Part of a small language model's weights: biases on query, key and value.
Each number is 128 + 32 x the weight over its row's rms, rounded and kept within 0 to 255. Layers, rows and columns count from 0. Numbers have three digits each. The size before them is the row's rms in percent of the matrix's.

# o: layer 2 attention output (transposed), 384x384, rms 0.113, rows 172-178, columns 192-383
# v: layer 2 attention value, 384x384, rms 0.124, rows 173-179, columns 192-383
o172 116:178152086150087157136134145100149128153148161107113127159109119105093099108161099175120150151177103088136134105112146154096113092124088117145141102120125115133158085174128102127145126136164098151192116108123135121123133078112105147173115182117145103099091097062148166061143138122116149123125105094148155115177111169175109080163123136124154181060089128125142131189109169144144138074114115134062161111209124072146108128069165109139173126201100105074172100151122135141139097094203173099157114177133106050162116171173052150171183211108169103139118130107123152137143087046165128135
v173 102:109127095063196080128123176123195152100152071135174140159096138135110079143140139098132108164105160092142132153066137159110126105123155084157104134150153095132180103120134176170153060089137112114146125154118107121174144174113131164131145152068153141165117116097224127091133176055141141114102148099099094143121156170147174152140100107073102091115143083066153141072108090183151136103122105166133204136124171139119123175155103143100058160186158121177113118131113085139106130140157116150113106090100070174075135074126084128131122162152076163151109181156184150113073157096147133137
o173 108:101125179147123106136087155076107123135084099139141196107126156183076143113118173131138142101120139086104150093090159171117102109095140159156149142099115134143120149168116107116096116070130150114137180096161125117117204163143089130190111093140089135157105120078190196163141077130152098084136146110059082098167073125126067136166145158111133118181079157149138164155165128152119150172173167148136101161132109101143151139173088073099080096123057095057133118123130116126075137111165079079129118187139097189142091177108153090122151093075117109110132101147124198084175096179104081129
v174 102:094155096167132142127126111140172143043146119135064160192162199145091116123172115105135107104155092044157126086088162104111092145123122100100089119167173176113130087077093107095157069115104148141161146135099083115135074143115165125148085126132118158147147107119118108150101174173120088132165187089132119102097095176114119059158103167125106219058132152154226082097083125126106110173128124122120130145093124123141078090123150110130076111091167173145071141148061152170146144127085062127144070079094135109154127124150141112120135104110168123160154088140137118142157116156185132109
o174 109:125120104117147130058090118126067101097182135163197163120140195118096145176127131156147113132150144174143062146144097119159148119110124085126139143160121120089075139150132100135087081096115140133122133145107140124067096163151151108053114080139137076170128079119169131114120092174099115133156088085163069108124163134121131098070199118114097088117095141125095086124150112147144068130137141137189127185133113126096131195174071172144171190133152117063082131158161134128069164132131122094104096129138097214102110118106170093105124178072129127136127097076168070182206096205135130141
v175 101:134119118060091109097111177170153122128062164049144096199138117114143118080081134097144112100100148108134099169160197121153124128098116159127150101092087126162068143155166140114169110154099133102126103156157114133196065121155132074171070182096067160083156110098135102105092103148169197105129179121145122149145087131102112044149115141146124082094172118135147088095046122102125145117126146087096144087140124135157183153080112118032147124186163074079087105109158146163126098145149136089169131156162150140148112117177170130114128100156153176126111134170124092213196175113152158156
o175 103:128125102091087109093145117122144093071149184129122173114138101061137098163092069153125163079072161159093116182091165119150175120149125105108167136108178146128152112078127113184098139135152148047150187113197159131087133100137091164174110136169141105148135168145141184113128129058090189174198119138119171086092113178115101087163139156093110127166173129196098152138118113103158104135168156162131112117091059082214168096081164097089168137169121158055138194105123163144147075125127140134157138148170099113144090201094098170167137064152166095108102127117120113161140160131122115179
v176 105:095156107166082107108138152074160173097143099126126165118119132165118155157128144136108177113162145075094152145125094190135049077081105168124114089138064144155115154177174109044112082142147083131173096123076123092167128107119147150134115087087120111152122074111195105150065125146162094075159175120126173142114135204176162153117133141129132156081118165089116098156146124115178133148131139132154108080097129182151185072139179173103152152167131123083142107093119125114162124204166125101116126121145099085135114135148090168127136144170148044153121123135120153147128091128143113116
o176 109:077152156187118170171134173107108167130082112138113117118074156173146139139055158179101088240102150128140071141094167101152158188172105191115138116145133118146100122130101162132150182138113115131137125122124075130111109083132149123093142164144141139087151145099105162155114136175087163175090137145084085124075152147048124135136138137126104128126156162127131124153201122127113091141109115161117073162133094120078141162160093136111134139095085129137161168152088131074120161085114152138066139097200111108105132095175104137137106137095098131143095173127158037101141076140162158105
v177 096:126117100179068103092126120094097116095111118168087093086080156120115144133129177200124092119140090167124145139161190117109163102099115166151104157135123133114095144141089099097085061132157139097138065119123150081154047087166152141138107158113162176087124084158143167100140118117140145119118097149117128117137134075125143047165145142099160129157148087132150140087136142103136122147126147131158149172149201119163175121072159101090108127126142109113124149064163097090104158120103140078133104146143127099123179170149185090117151075123131140144144128171179128104130190133111127131
o177 096:109118146131141113131155139154116093117106159112155218151107172111122153168107152106076095120155153178135068123144109133121126151100079146103102068152158131154148080133150149185126172187111207132032093126155140141111083097136169142117179122141106132113065107107109200091135085137077156100118138197135170087127141164041108146150120111162127131114138119088086114141050113108115120151090184096133144138131185099143129126195147149095151161141108134125103107092078179168098121162075171139206135107160112118120139147127114129105069156137160100126140184172090106141099138190129112132
v178 104:141112205170136125077128101099109166123175084141081145091120188150139136085138106123076166162061106103130149087207151065131133107110166093131069126124057102134140084104125155152151107094121184080110113149112134139139121127141144171104152099110119082106145131100095121165135158080120122130093122101128098086142050143153129165126153121140138166102107108096150176098154172154088145122175129164125147105140114094109160157071123209191164136106088103192106100181069140162145119097140136122117074143120101142123131090097164162133126098112172125123162144145196146177107090164108080148
o178 108:139102136128143173130121121153189196082095106079109093124119165141197196158047149087126112182104145168142128117139150034122096072079115161159114113095116112170107106107219103127094142166145127195156133082176157104133124106163141104089113206133104151115104095102155107141119121114136160069109123153095171111127127110121137089065193134087079172146083180135146104135117145122134103129129181124164137080090148206092095162130112103122134097125108138153139147120106195140158093108120055159104135112104109109143089139136075129160136115103091159175152119117141147076138162116147089143
v179 104:120165096134146141135119113142103142150154110146092100117138126152094105141136123117185170108093145092139148135113151109110182125108154118120094124128146121161090131099132080165081075112064081110159127058112127135103095122191177164138138168139106133122153089165110109068139124157148166161125130138182198124134127164172108168147125058125108091192086092145109140136142109127143178104116107159155183127076123192143132104121092125105105179097128144184108177105168147186163155099197151072103197156114115157134148062104166125133092159112120181123159153098202077143139088090119163139